Weights of a small transformer language model.
Size: 13 layers, width 96, MLP 384 tanh GELU, vocabulary 570, 1.54M parameters.
Each number is 500 + 40 x the weight over its row's rms, rounded and kept within 0 to 999. Layers, rows and columns count from 0. Numbers have three digits each. The size before them is the row's rms in percent of the matrix's.

# layer 5 attention query, 96x96, rms 0.262, rows 0-95, columns 64-95
077:458431542544542504494503464502524546490418530524543494512486583508492534473503532449488510468556
062:498563526555544500516515555509495509519550541525532499511509542424498547507470478450445469525448
085:565437478466495523530514464491515472496511496499534531499460477495475496488499462515557442500478
070:482552526534535499516463529562529517432480505540501541486531533470463536534521466508482540459433
067:523469475508539512514495454504485546486462558493570558512522435469496536509612497518442488521467
070:492450516493559567441536447568447508474510494495518474452430540459494537494496537494534478536536
081:516468533385572451477503486485540429433494511521438470383465505520563465443505558425552512520567
073:459513537507445577539490498457464504484489500533490511528531542541530502455560495513533476497479
075:456540466500543482454521563471583493404513491502517541526495566550489552481552580488547485498532
077:485449532534543434518519510443460459415582482524475536511541494504462524534494576541491529459505
076:490522594497508534455435523521545470517578516534528488503487463496494496559495524434491464512567
079:506499479484510555457481549504494506450434454467574483458481490598488487469500547502496548527445
075:532403478552542445461544516479496556425552541491594483474560495472519533487467441540465522472456
081:522477518541482402566573459450481475500505488462436504525488550487477494432479495576495560480544
074:504419438435500554522448509506544410492388512574469547495481486472495517497422526510509433479467
079:531476515569472473560558512471508534478386462483473475461513481498544528467515471513463551498537
077:425491421482554537515464444530482483499546484539493460417535538546496486577506488538499555484529
076:499495458517507439518492441537475485512487432574600508479504459504419500490495522470498563484530
071:471458490543482529512461511494465483541384434503508443563491461553518487515527550502546531451418
083:483552438464511563512492516543477521477525557510578476537461486492479560496546486549475441509472
076:479465484550545545555521505540457415496485543611507494556545430516531462522511465495486514457483
070:549456508441508436485493557486502526470516451510479504469587477483439482392539505513476592570432
074:483535511491525482570505491545556599496557486440447519523526492461414552451491460607516519493551
072:492508484473501518507493457486505462444542509549464614505480543480530493430508510459570494529492
072:478590465542427465555500490484469594525487469605491540465506504469509498514474503496514527526554
074:613524535545507464513489558503483483510454479482463463478523454493491501484484497493460569467503
077:511512492523548496491458447573529502486573515470547522521496454519489541559533501544459551469504
077:484533491533513471527448471516568459521466443447490492446419518511473451496451446498497555460496
073:508433485472565582497471450552524501484509555530521585470469469515490492608575530492478428531470
075:516502528507471408509508467532523433485458470440506542503503548525469520511522456481508538504539
078:493470512511461497519456485465541576504495571531615572505532548512588420486502533470496481460497
070:531463547475479489494446452496503465607461457553533475502543433493439552472469518543582564550470
148:520541502506495470538499566529403515482433437527510510504466512494511510495415544512502497550556
144:489481532507476468530510574543499476499521527504525474486469561566385439523508470441605518536432
127:501535427487501506454541500463527521460537492462530484503479578534446427550450537541415453488548
116:399489510541481464540522513546531528464473587494533479566523517454512385512517510608534486470521
134:462512479561531470489453493475512481514517579544481439486541481508451556430540503573411497534503
141:453582492482482542489524498455500524465522552483523569543481461524521483440472472529530463470448
123:501432517546511498425520518509554463477525413500547504485507526530481427462503466573472345507508
127:539526534555536422524454467541472402516493477581559511511460460480528519477455490506418441493518
153:512470392416507521425505475513471483541496425484485497523515498528477500493525469467519503555501
126:445512515483447513487473433492537426576519417433485513507502468445446445521557483469474500469517
133:495434442455483555445533511506499451499446482568520502589521463533503489548455540497464528474436
152:501517512526460551578513473478574500533509524474501492521523522566486518501487474524528489511564
136:519528506491514500496551473505466485484562440539551536555504495453498430534464602486477499436485
132:520472533466442419463510486496539542532479519514494586446592459484472514488539471555514496514525
127:495428541471566507508520465529482524506557495480533517486514497497486470477520455503445553467500
130:519499479567544427494510510528553494498506551506441520474450481421468558490492425567488458499439
132:501521595480490469540466437539510474503479546494442518543441538419468505600483534447501454527556
132:522555447461544492534495508484452570485587474446521496480463489504417437441496517524477521465503
133:468506500517495511462447404473433416474525490448475480512476502549531559478530433508495548535509
133:428539463512508484465567526502489516418572453522524498544455484496507580471528463550532532451416
147:496452555499541448488468524483543458452536501508494474493512509523469494563517457541544434523572
128:459410479469503520451490514511481437456508454503604474490548487461493414482531421518518442440551
144:428533491482547424528532459527518483551500517455520483501462478490463508491508496514442503505433
133:490502496500570553516430534475496463578459558545495530469511503528517487572511513407438426511539
152:459540473547474452431513431524442544511501534488503510478516557501518454429522561488399437544516
137:524463529490485537497492490509478546441470494476476468482484560510524520488446481462444457479513
130:471502446487398484473550498579469537512503481420469483497520584477526552549476501470483480462452
140:545534487524545546482445481570588519525448447538418559493485474495470543547478501474545490449552
126:481517528487556566468455493472417516510522558458512512459509393576518428489532432412506536506533
131:481556522495523535514449558500527552523547548540515520470429423461537482540541484427518531563504
111:488491510513509495453552485581515446601481488455539538520438518497480475393492518515488508560524
130:456471507509456481474514507530436439474467524410428518462503432492529484407524566466497507560463
082:491498480491538455466501490547520420508564518506520493402474478484505458524523544428529532493465
079:436427553452496551500546601505457502492521432462449481482451436528485437436456491507464450540520
069:563564547562470538498489573540516484476453501526565536495513508437508529502529419493434444483442
086:449618444547469557481531482516496512512518509552438504535520520510551454479460521461525465431464
085:442405548443470492378529539539554464461532491453530571510543441495519528576491524571498505491492
083:534548523514512473507517558467521483565467415503536446425536493473574485426499524509505489542575
081:519497526494538515470440456487563390522523541501435498495480463533497489543550496487475488543463
076:513482528431434496473463472523506521430508453484449534449460536503464551499493483486465460492558
069:497525571460487422517550494499508533462489513457464463457485467565542464461528514553474536566541
089:490443543453515463513422477478525516464483495487531511531506474482575567481444468559494510440454
071:490433551601557484475481485576528602539460573484568471500492463513514543523478498436487555467446
082:506434444463446485452498489448488494525471559474443494543559476508498510517495596435503456511482
074:456530487521449495486513457418463526505502480448514470552498505475521491437425498532509564543500
075:493478480521478476508485486509550468515503522507519434480525481453435514464522439555498558537431
069:445513490508494522492520573499529468524560487524512503489484420496564489536544457506496478509579
083:518488499471361575574448486497491506531553512535434503480544534458524501462498436459476565553478
083:501495500545523505563524532488530533500462466481504498482499607610502527466448554539467544542439
077:460459560453444513544572430448466491528482513454554498443487484504535473416506461556540477483423
080:410495484500509458505490475553424522530504414454506444553496463465551487494541553530492513518511
080:534484559470551492466532573466491509477525447514468477470496587536539492509412522552497575539487
082:512454625565432428512493544541487462545483525522439552535461547554505524514476528528531479468491
090:453497592511530442566539505475459534526551532489538575499410500479478536485485509525526534492524
087:563541480498498530421513440579556486437569456452502488450425476507484429463479523496529497516497
085:476484527434541453503581526463534491450435535513524475536431481515516513470460607451541558495457
089:488536476539430502461453510545622445534523469534488481500454542516494523454525493495505463440472
072:453497559466448438492513488496460536503554582550499543535513547498471514396471490514488451583434
075:441567502513447500467480585491543572502552555470542409499561524457506586507506529487556477494491
071:407516548511518458514467497554491491493502482566571478543480546508515547483579565431508516505558
079:587493490490463487453573580543484510513514445430545526522506472525512489437551497560468442460494
074:510507440489443461439542518465562523491429502557597463520469496530461557502469486404464496575468
079:505549526548392512492498458511515466532494573434525511577512450492478566499499494479494483410567
080:507449569551509449510509494527555466460441525486531384480479497508523469491520426520443531495522
# layer 5 attention key, 96x96, rms 0.248, rows 0-95, columns 64-95
076:492452503551518465488512541435474459522516482543501555518544442440503539500407457487452483498515
067:563460495522430446484502510552526443491492504434450490505428477482453526504509503571556464450593
091:477517506526461507445518498501502487487449470488503482421527502472530445507560478479482475484470
076:514548473513493492529501555519491501550493558462503508516464526588447505545489458578481480456539
080:439517585507486510518539616527558497479474497501516549537450524491481498474499461489486507455463
072:493490415485501431575446455514462479454501465463542518548542416430482482451487460457458536550461
083:555487478531486533540471480539463490484524516471427538519532450539510522507460511619545532594483
081:493457476488508522547496494571569522514465441457589471443471435444508467554478465532410497533491
077:463536493508489450457424493536552442501529587508481459547480505519484536465502496542535494472511
071:547500462550569548504535491520493493427638505512469523475461490547506516429462486500531494489551
072:540524461443499474523495499494488493552537470488610531523564483533531468545550537537504503490540
077:488491497500450542521521420573522504552514504464503525525594444489505480430583523574551513570483
084:427610520483407533525503538536477492414535482553552463522513522477471531517523535522490556472555
086:498562477547517409429471477443500437484551509502405513478515522582444560503465469444517470498501
078:458495530491507541459575495500577498488473495443413587430459480436540474507497465493448477506480
076:441505569500467442529487557452444474453543455530519519479544449478465552448514511463494475497471
087:466444490501549523509488499544508522518454475588580520546489495533495526474593579507444407529456
072:489455473471456440481490524553491557500549429458506437469486519443467532488500499486537519511506
082:451502557465580463522519537464513559545490500453448515496498508438459474533504554467490513516500
081:399454544509486494493529429540541534498475479586555514495563501496549449523462488489481521431470
074:490509567492526503456481499482530560427531554529484549517513527414457541485437527423502487491487
074:480530512522465521483484520517473532476447545466554456477541507529503498531459456446503516525544
083:527542474544426434434515544491540517519514513511545487477450497572423465459420458425541545507528
077:427494421495541503543528463541563481482499432487554459449477494486575521556473560528458491537467
087:534467414433469513485535506476496506448431501548557442590484475482526550479536523505511488480566
067:506548497580504452476483519542476457509541463455442557498562448486498512477506517557512539487509
075:493556486463479472435532456518462546480502571466529562517450477450474504473477496427495570553522
067:475451480427444482504552515502478508554568492558513524515548486543500465469467517519498505602452
070:539519465467518524532495526530486567456420522548503490508529538424526457480482426560430494429486
068:527607510525502461542520562419516492464534473473523523466470499500455501538491473486489506516501
077:475509474537560503491555499559569539490431507482499422549499493452436526535543403472523462501536
070:513504461423502537556550491506474545458488491569486553474512503468507475537489484484545544462466
139:478503466462451578554487539551534546540457487520481526536521493494495449421476481478500469493514
144:525499519465461449460516605455457474489506514507508461522533566488478471547506484475494484503475
126:496510503502462470534467465504600435501527483444538493508499498536514574522484493451470386545530
112:468547522494555459512556508491538517503456481541446524482447443452462570471499516495477442478456
132:516479536555583477513455526515467512468536506570500510516519498521533466512581525524533451514476
141:432529471488488510474539495462492474496503370496472528535544523572486494470474482492562503538506
115:534457509516472585526493508508458462424510497505476440493570547461509466461485442525485417398499
128:508542407593505433516466430491544495498470465536521441513479508430518448521485480567526507448460
150:453496439460455550483534494503449493461454450509541503514569457526520489463531588495524476498481
125:472504497482584475470444464550500489529523506401495521479515462490552496550458471573567469468521
131:468490451496547466531523545554564528512547454472507463513520469520511477503508535429491519470463
136:449501482491556563531466535458529590512486510383498515466493550531469505526596530519439458466508
131:472509479433486478531513513565465474464525555534525472521504486463523532536475504490459457522466
131:546488477572442496412463513465481530470473508523484508467531465496561547425519502532557512577548
126:513542563496523494523462513452509535481504536455520517480554530504421540474506450492551480474503
127:573533489551499454564489511523464500458542457507465478447469439522401509439491499543495453459523
132:543503457513507420535490515453497528524476548537510457476469506531563534625527556485516525481541
123:493562560469576501496585490491455518468544478447535415489544548498489509466401451438497505511482
128:439456458524510460517430528548524464463473477479532469517536427494512502525550471474478581563451
131:424581538538553517489567481463524530497510480470430467502552470555367474534517512472452501532454
131:486475552469469481455462494569494495567589459523494526493439501490470485541562497592477505525561
127:422437498545512515516493504558528513541390443545553493517536521460498489485573527512529452445540
130:496514549452536517572509467527493490457514495478581480438424464498421445499462438511530489540426
132:482499464555513550465408450480517415438562507498469480493525463546501517502441500487544501440547
146:468476482527443470497555459531429497572465505530454561444476535497520445494459540450500470578469
129:526508471454540496494522511494516485439511571449482544529489491518486558496413558404462483507524
129:512490527476406519496497523458502505515472445435479541508496533491450501553523537510510531506471
137:541503489568488502430443499490541487525533529495421545546465461480418501538484495496512548464571
129:479495571433529482511465497508439476609577506460543516537498519457560462437468508449554537477498
122:527523500498553444510544534552447512524483565496448588495483527567407502457517467461557518497528
115:435551503514445465422511473472499522505453482519508555422515486471489438530486502478490453512463
125:492537494518431496474473538473507471456467531519432557535437437561556421459441458505528531620481
086:480494507485444510496565602587455552497437502508495459495489536456530483523500488560488493575411
094:519465477483469526407543506460522430504541446422478482510466432534507495471547537471546495529419
073:565510525529514445455503548525544506452554558491523489505532533631479513488515515528492406429449
086:473528500503507541550502547550446483469509429504504535553460512545441494517549486415510466505489
093:582491514495537472519513597464495505572499476468477511564502509505498460473498444558498505500469
087:477458539428475505530552404472547523517468410500524500497465448462566478495603543495531472492470
082:456441533501501542581494487504549539531509507462441470535494521455491419516461570521439516524513
080:512511425527502532521501580544543504551506435488494517478543466482548489512510465505557437497546
078:558546531522487478523510559469474500519433564469406471455471561463481455449517467494557526493497
085:532457528512455452547531510504489528481444487557562481504494502488500490435448458500537498527527
081:462497532498588499491493547509535582531467561460469535487515540483502505500473549487496499502546
097:541493536502510468475464532447439450499568461421523530491520475522475573555495515473507535529546
082:450534375509436522511470451461493491503452488526561494513531498490509526560538566501487493541515
072:484470488494513468447556486513518492460479552444476505523479490468485512423527477534531441540497
077:486451460522441494518550538513491495387553540500507513491486487460478549420483516495532543490500
085:489434486495523538447528447472510506488423489569460470533524459527520551471526485534496523459498
090:492478569523517525501518482470488461484508530541551503420512554464496512528529513398517490534504
081:405473583460508513490514441486498503471472489574476515533531473470512454565544431596548504448426
087:443494525511492476477426479522521555455517454499517541463495531469499569506420506494470545561441
084:471498512492485499492505538506529490566490475485521462551474586549502457437464531510582535554462
088:463479477449453454484538454562421440476523490548435460471519535520483528483416485531549503500546
098:504537486521471441500472492440527514441549526511450469464459524538490566485418518505495507514530
093:519561515514514572492519541453449428550532508492527460506511481481520480397461485595534500478484
081:521572454463554491560563474454498522456512538501442523536483434485514451535490500470563458516416
083:481479453450536527458488516510588468496557471463511488481558488525555523532559549486551402518490
074:559532458464554529425519497493424516487535499510475466518490549517517476478514550506486533554508
087:485428474419506524561437476505482490408501479549477469451473497513587470508584501499461459454497
074:397506524489564359489508466553490534502467541499519479455533471482486539458538481470526534468459
081:510442497550530579492509458417448475527452546490415486464446536457514503470528517549582476490501
081:521530374511471485499450500540480489424490484540522507491567456479535565549474570559486461503419
086:483435491521519494569518486483504534453434530518487478524518529565546433440500486474425462460539
085:489468502507562492558523488532546484428499545494567514504523534565485558455529599439524501507470
# layer 5 attention value, 96x96, rms 0.22, rows 0-95, columns 64-95
102:503515503549519486544476521451425416510499493503506462507521450499497535523483592528470494571542
090:487549443496487500459455519501486510448568527508455540472571530528477509461501550485479471546432
099:450474477441493537445468482388510542484472543528481511409517470495566488493523502500522474515496
088:521528494453539514450517506512538533526519469474432555473510561466480430479500494531556487469493
091:494400504482534502495484493567511517491455494528465538464475436527467485516446488492483515495500
102:495504483444497465589516496516504410446549506482561520500539529560554471524445568546566505528485
107:490438486487511505470497473521556460464537427508482468461442500506475461501447458463520557529510
108:443477475529501435466441512489463452511504408465497441523532547468414483501522541430517494455501
101:528549492489534483526511489480416558517482462526528452542512531522489491496542585542491482502471
100:442495419457483506497531515530511465500590554439484484397513488541523410526537525533438560531586
093:494534528497462494487508607488522501539497474481440505474504490500496511503494462598495473424426
100:449560506462449448525473512492514451524464506478516534442538510500547495509544452557454532534549
096:491468464491405523449522462515493561531578510495527435440464479568552456549489481586455505526522
118:537433499460470476501529505577573432534486448508507582477541542455515511513475470465489523540469
100:456504483502450498489505470505510484465560530482494474596478532462511556522521470545429489482485
086:532493501443472531481453441486501527473541572511475446445436564563498548489481458537496496497551
100:486509531532563521527464509446490459488526471529503570496484459499539483512487448457523500520428
105:457508533482461506490487527550461497463556525457543472544551485514508520534506482493572427512460
096:560472520544472545492467505488481378512503483523534463574478457529502508558543523523486504478506
100:457522526466502511473494454516562532539584503504436469453462509555515511515461525483467468484579
094:500554490504498440574544503502467496495476474463462483494473564506480519510499526516496467485531
086:509430494431565470488499487526498520448459497503541517516481481501446495533510491499540542488448
086:470521511489506515522535441539488488435513537474442476585525550438431437523517476504467481486482
097:544448553549530588440505491500514454534480503529509578517481483423430498456496520488516534549520
087:568505467474493515484569443536444558529482491427519488468541496498474540579480498497504421530538
094:592510508486437448514491511538559518476466566417529510525528475475546475480483563497469463486471
102:581563539473524469437502517444550437506499451527502456535538500423484511447487496484446511484506
102:485450527473455488523542504463570395566465532556524555441491497491542536453440393455457503471490
107:473535511508510481559466519439506452510526479495480558509515478534564490530468512546557436498426
104:444509524488468483529484518487510508553442547480553509511554485552500468512566496568547509507500
094:569543490496503413501506514452499518518497553515535470542490506516457476448460534610493449540487
092:540518562505430463470407481503505490487471540507519500589571439480543508524515523491551469511546
111:564504511456560456542464480493496482468537520462501434537519546461572476512442526535461526489509
106:501523444520495413500494498547504455520457518481540485498421413473546499521500456522441512476479
118:476382457555478451433496446511454477496508607480536491495530503529489450491447389529459455579507
105:469554581464552596516457442534576533489497484503502502506509514432498511473491490466527504578580
117:507452468504477553511448482436553480559516486467502530492523505523549520550512410420552549430518
101:571511536453467610530525494499523497479459506459482488529448467570407435505481508499431516509578
110:452564511559572469538507489456495485502435480518518554512536437510502455558492522499565490518505
117:532441491526521498518509523497583534481546524455473492518566458451458613475482454474512482493465
111:565530476513504479458443547537519504517508471588484482476491487542528473405563536479496558507496
110:484571529542573450502467504488475465543533534523423483499564499564516503513529510500476515510521
114:545427531537470459527491521495466502495510523509482513548527600495502540492538501579433441440543
114:450562472520498424524545542487476567502439557464517528484436478467494530492476502520488477460546
125:479481458501394447454436483423488550526500500578484525490496469455490557550541479490403496513457
111:523449472472484526439610553509447515501470531478490492553556524460453536553517527486423513525554
113:581546487465480483459582477505481549518467471484525485506458512566471509440499499491478536481507
113:572547509503542481520459501447467463526566545462511427485482461525391549517533481498541502487524
114:480572495514452474473447515481477557436514530473483490427517467480516492478473471504514518526528
105:492546531525492568520582454490474545468501547456516458410454524506499541458559437474518535520487
112:515534518478509542509485511423556515520463430452603468463487504466474494545492497541616438418549
099:502494486510511542493506508548473538528534518499479583472460496585432466495529539552501497491494
104:560510518454509526628509542438525476492469477516484503487482544522417488474483412430523486463471
109:509519455490485437549554538532506505453473480463503492568466524495496480483448503541531475491425
113:498486482518542504453454543547506456355591516484488459520498492441467482547540500459535474447487
114:497511468489520487563462497447552546492451598457498496466447482472495456472497518511516536498495
119:525473521495544535482484442534502493520456458489551516559550489520446470485524547520395540491475
112:549513431523554457515451562529425517497515471453469552515451491458427491497533444519531564515502
103:479542533528520508451529453429512521444482502512480528493447486509517568491583423512546445554556
105:521464502440518591558502505557448499457533532458489455451489475545478539475489529439512574577429
104:500515518503553531474509492485404540503512519490515510453482549560548545546492446498448448465465
119:537469431472543477521513541515534470502462528521588499463504523479449434514531511506528512524514
116:471444497592547513423479545487495443490424506569498507444591479457468485465484490509454475492582
118:538481450485512493505553559595532456479532509501495513423550419479538575432471497516519502479563
096:489450484437493459465588532511560517491451516514540589404407463575484517507461451494438523533475
094:484520514533491478511527525490525466539538488540524490532518472498580494510499482526475491505501
079:504493456511507523496467510498504510478502456477552503488483574495530466452455498548433497481454
100:494512495497515454482510466503511447460425535531481482526506544490508492430484439473512430504504
082:505465473491533421512490472486501526424470471475571508536537490445533504487497491517473587481447
096:496561510551485498553464483479545530561468488476450526526493543523512508530500478455480429504523
081:484449573515550480458493487548485475590481548487536522523448473474459583513472526510539487458521
081:453418494455474442497451424467500456545486411470521436570510536465489460480502512444497506474516
081:560410495510521480446564489534505519482505448459522522457453503507516476481426482463552494512513
086:476519531547514557529502504448505405515483535463452491525514508446453575525480523455427423560475
106:496490516538444536492470506415554500457581434487496544493542458443528524498487466416520473473527
092:523536443583547534465431494451532520484476515529513564464528511509482469465522445439504538497527
090:558467530488502509496574424527464535402455560551534493522502554428453434498496514515374454532528
077:506491462497530490539536455487502592481523571415523555499593496528514461491497555550519466493542
088:513483472548550455504507494546500504562535569516535481510451486535486488440507528504392531456502
098:494482451516513481443452513477486479584580505523475466418570487457518541506482554466455482544493
093:526491497576594479504512476527473483539444426498471509482502588442452460537554514485486560514494
094:476462453449566527523526538479488471590574514518532492441469394445459420555470434522480498533450
084:555430488455528453536523541426478467470427517494515584469520511499515478533497490443542467559552
090:504588484480544500474505561559496496543518437504538481535452531549465513515454595538474479492496
080:567550551499471447422492459452482493503422552415494529452479516461483469476534549472488552555478
080:496517568478460496506433544510485522451486501449495483475493484530469509492453547462561482512436
083:469491472537485482480501471486525462464479510521496564487487560544511507496523511507543477455470
098:520505507524536497530454517489582528516457471428554565570537506546473497480447511421433543534560
092:524535491501465590556424492404485505485559496501487561494472508448536514500533433518499496507465
085:528540442536531494511527513499485528512517484544478478449458461496534484528501446426438469547551
087:500490559507448544543506489508539421538549554502514496477577529560466504484515516462523576574495
090:528493427472508493469515545490521486451415578499467462474482591594406533521502481448582505508477
088:531565518549551450490552480480546462440576467520522577484532667500517512501470584439536506512492
082:559471583463507495487581469571525398516520497515521536464452499451537463498495562501507486451582
086:483502436508521471521539461547531449483475525525458482576561477587468444450579494534424514543551
104:535523510446454464504523523538533486515572452561420478517443521511492486516436515583517421516539
# layer 5 attention output (transposed), 96x96, rms 0.191, rows 0-95, columns 64-95
105:419531489512465487435565456515442594546526408508483470499543545470456525485523499506520545503475
078:419469560450510498487504521519499526564497450441514498484490532484498476569478544526457504490564
089:444526495570509572425504486549551415529470541447430447505488568511466515504480466504435480494542
080:474532517559549471539468444469585501531462521473546472454536563489472544540470490435479582471506
088:522523520519497485470513543461503450445447540480476451480451557545513460481497502525553480507551
094:539487506494445454567499465457476457554513493439340550442510441538517489507516471533501563455482
109:517487574512523515536526543465541553487468537487482489537522514460490538468497489529424462469507
102:553548496497440494521563522517535554507521533474547528485440502462458495449480523462468479512479
077:419477477554474485471549526498531437478490531479496550497467450496457589492527420450549440517470
095:593471588530530420503501515433503598542543528512449505545473579461455562515412479478538515489500
087:471477447489475522491521429490573467483477534519554478519529584509519508567592511460507582498505
077:513415486531566497513503462473487480513558504527539496529489507427456514542501428468466469460439
102:568536551549549433503487503482552490480490540463446499497497498501462501501467455462528468493449
110:473542540497483500534513465484402492475476558540412582497471462543477487488601481486487458476459
092:468459462464523473433494559491522469502501508543481584490491471470505461532468453452493454512518
081:436462472519526438584479460557489492481520461481583545505531475507491467514512557485477534503511
086:513488529491456478494552487464491552612477443458533435541544433446507500511497529595535533501557
084:519479496538495481463524538476547513515451465498451496476509452492433500475468510454469518565534
083:489537480518456563432529535530497608525532521501430489451482533496458550492431546514564492493467
096:450482559547521469467494532486434610499479522497547408511503583480442479468469508455496535491437
080:565427462454531487504465528517493525490479495514531467509548461458523459541452496494468559469477
084:513503473467449575495555488432482478531508474495477563568534464502544505430497498486514479498478
092:464508432501440481473481514470423510464481506534461518538522447492424505518489522440512589537517
092:419543546507566526485570502557510446493544474543463462497494502509537485445533518526498462548455
085:518501514548561531494556451425446495470495468497492443574498495578436464436489488492518517494483
082:510463435446470485543494478507463508553470483500514464477563485482538467526506435452551499500544
093:491445568432468600498496518546543438510474524458453589518525467529543482536543450484530482443494
096:455486553551507498509467529514443555532551579543422417526588524461485526536461564546482489498432
085:533445526483488531500450495519527599535500493519472452472483433430483484535468516493513552475506
097:465469478549485517549505446486508467452520480514524439525458511482524533512479530531462543474506
081:429464506525538540504458494510506461507502538520438525530529494476497507544569505442506533439495
080:528453424474494556492551541536523512455546458453488479414491465511483466472500576499472465489481
122:563440556519505507488502456516494490507508481526474469510523486495579451531469512482414524453512
116:404483541498479498493479494473510473519540461501550505533513535478429549585475475511500476512598
141:467512517553565499569522475552444515523516477454461503448440477528520536506485478528477555528497
123:517587524452563497550422563460495498463497485522559442516527485566447526424535533450563575533523
136:550483477520471599492500505514523477466514454581510498446546574554467499496485540508491502476566
119:554573490503391500532526486498486492385476501510435534577525482436517544536440517526542557460506
118:545439458475476469478466455576474527528502498540474452514538500492497543506554519474426490511457
129:493505447512539469511557448533540541470552434454516467521446524497495532508454512569455473504533
127:442486469529462463521557523521471513504507445478521469447464543494471442536502496485474466593536
121:580459558541493480547504508470531516464508498545454478485501493460481448465548414455559531449495
130:549468456521479506485462536550551515474522522486475507462525477498470556541505467536520430520525
120:487570488494515529568462490572477485616438485533482493528470455434491463574526509519517519447509
134:505426552474454496520560538524577525538461502413462514478444485504516529547545537534586510470479
126:491498504379497580450532555468499546482569419473434493501524516496495491554487508474507518522423
125:502491540489574547462427575482486487506482486495535555469461488457509421543444505456509444479530
120:509491538531572485499481472505542551566513484537449451509518524493461451537501460562549430434531
129:424484513519464500516591549543480450537528411558589510572543544455525557453492443575515491507512
118:577550533569414439534570568499500474476522477534478479520513510480455555471469443594503504455483
120:519488461493519487492482456545573432509515469450568478552495517509404446518486443500507467436482
110:424531577524494503512424538408530542477502579540465514448468520458464497508538516479504449522572
115:577509466464508479503550512519463531467496526535514443497486551525473472479511447529546513542445
123:468513500536489481488568524535498500484514522539541453511491512448539443538459591521509449484469
127:470448452561503537447503459494494481534476488514516520477487451466525525534517434502530563460484
130:515505487554490512488479498508529510585459498540560523552485481562501537521505535455529485521613
137:444471465483504568617485537439489448509493489535545436484526471503504495589479409444505597503430
126:499523530514476473533539464493565537552521528495493481454460448535546541524538445494471482538590
114:497519455504478424524583488562477483449495450561415595510501453543473577498525605566512503500448
113:478474527530502507478504534447433483487590477456437456418538497504512509478509503541413496541471
115:449486511497476534542537454470506506567476480426498557530524506502456503451469538429458397476560
129:499464514486460438497478491488445455493459543505484485480480561493486494527548492443521540543461
130:471476495482452499462461475510485519497478503526553464470550454438524431517488399588496453511521
135:516470452477481543554516544523507582492425501469448544520517514574447471541437471556437503480529
079:561487530497573564515444513527492443529495478504523451519469508462533469504410541532535501515474
085:462525507480549432502564542504552456436541516514545520493457545524547465457573556439465537577428
074:508581602483499501529479478483461474508470521528472471538472482523413493528515493464497533521542
091:509471405463499571502494557494452522546494487536589455459476487514502449489500566470459522514496
072:524494534479558544491511482506547481518461507551480484510475520565456470534535567510551472479509
083:516472462437499477482521502511468466526502422561530515532524506442493519482444437452576500522464
076:537557483480526483548488471528521506474560483424525518529522598537525545539423469435478504534528
083:598499520507535467541487559504500542584474504523487495481499434521487536545465492552520533531552
070:399543541490559618508501554487495507471531537558395488549512429503474523502508457474455488488479
075:528532450412451485549516483525544545458550452551565488511505497476548523480467521544488440488528
094:466420504462490478489540546488491501523417544484425531470494472496477437485464478526462464545506
084:563446551486494472576549511484466502551486474455435474458449446501455500524427515529546480588487
081:466498545498503456537448483581551487455563531486485554463478497535493534573535543533479556502465
069:552501463455426516459455528487525482506529490543539538499498455510498518497472514465568525606512
075:476543513450465536536507485487563468528484483518469527473514461490521486574549506497581530478494
088:504522509508505498476536506501521577450478497438495540533460503481395454484498472457543509484447
087:558404501439475512564451493503562482498441570561494541533492502503538522536453483568527493472444
080:479487518558434545419463501471448566457483576512434435517489550467500542492544562484477488550480
080:476551491479559505508543414551443518514500598503546465495448561548572479465561487530474465480468
075:498454505450495434582465446478473577510437468542493526418524471462533459487467444492506565517454
071:439433529518454559524541501482565527514465467542495537450533509506522547572569502490502496472490
078:516510388493586588493552401502501509516505471496583493535505467446526472450499557557528489506539
071:505480395535486520521480566535509498561461507519509557501501516467493545521472513520562518491510
086:507510504511439452489542528553466479557526482533442482488509513505467492419445508533593531527502
081:489472515507511469465523496511488574505518518508610476532505491495551488536534544429525497535504
077:522597565522529510486506524508483558457525506487493453510518526532454497506500492527506560445430
074:572499425472517492487525479560569511463483473485498503509440551441534472524465544499463382446480
085:491503463507502540534535391504433544546518477588556454558489500429597523533444507591426521476487
089:572474500456498534548472570518577466553461527468476485486489384480551472530483419510446477491430
078:464500420492565494505442449519539450446468538449485447493485503541489475568473482434517472486536
078:496525458515414538449528520536493507507516457565582448516520452466557521479543562512516483485501
089:423447469508586448483474515503489531480440530506517493543516485430444563509484429421484561491429
# layer 5 MLP up, 384x96, rms 0.23, rows 0-13, columns 64-95
094:483429500561451502473489459460507496498496456489476515529525495514512483560437462494525514465569
097:527539514460401464501441541486472440556496531424559484470481490474549510552526514508454465476527
112:489456579485500545503483527469568480514512498500542477501395385571545506470567515488581566495490
111:479464489507464476475471598485487547550530523460532512611585439475483464539465526460514537517485
089:451474536518426529562574598483530528537517501445513535468469477454526537521484561511506463511529
093:490472563522474484519521478486494550520484531445469475632503450522465511479469537513459532422492
104:482512417461505474480501544495535565504509470454490520536489458556514594516601493481509495405445
100:407531491563495495498526447438537492529522479484468477541541527454411487495486504447431533521509
095:449578407499472486562464493477502512443471524503514526544508496531470525570474499488566611524495
096:497522494432499512458603421505520472500504486569551467491505498523504539544547563482493508482490
090:493528407421460471535480466460533495480475502553480435481527498542547539561455417494538454487481
095:545512453504542521501530505474504468521485472370460534413470453501569439484504497468465571542545
099:490521492413442482547527486534522499453551434459424537524465489516531517557502605478502489465506
102:521520507525527489512568491536461495464516494474576456469460423522539488467388557549513482457574
# layer 5 MLP down (transposed), 384x96, rms 0.205, rows 0-12, columns 64-95
111:483516549476414516408599445453500466509559451564564444474442536538449496482494482447534468476528
099:457416471537481505427560470495452489492533527534446418424545486451458536544495401515537504434486
111:452491438545441491499504541483484521443512542456549471484435467495499474488501494535478527490557
103:485490452466498519499593437511538469497445484471518537512494492440495542489543533440477569491517
084:454524539446540551483505450523476463429520498488506458473454495526476437445534535484448487480495
097:556487507504570489500591477491476487486512447533517491421433557516519526535495529477526454476483
100:457458537498514513502476472546455466546577484524484507456519564473512526435476527568475502524415
096:539478492450492421500505543530518517518546546542517505440462550486471460493539534500497485548471
095:542522566467494465511472436538531517472490454485528513508474491523487529529549535527485512488465
093:454482520508500505441494521469454454567479536526445520504536463479436532506447536525505526523461
086:454529450433471449473476472439580477495513507566487525413557503527556466462426508457509465496487
095:460492488519550497534505451479526632498549481483467504488465512434455494468466523547449518514457
098:458504540497564541554426507458445441540539547480524469489493445483417498417475515537563467485506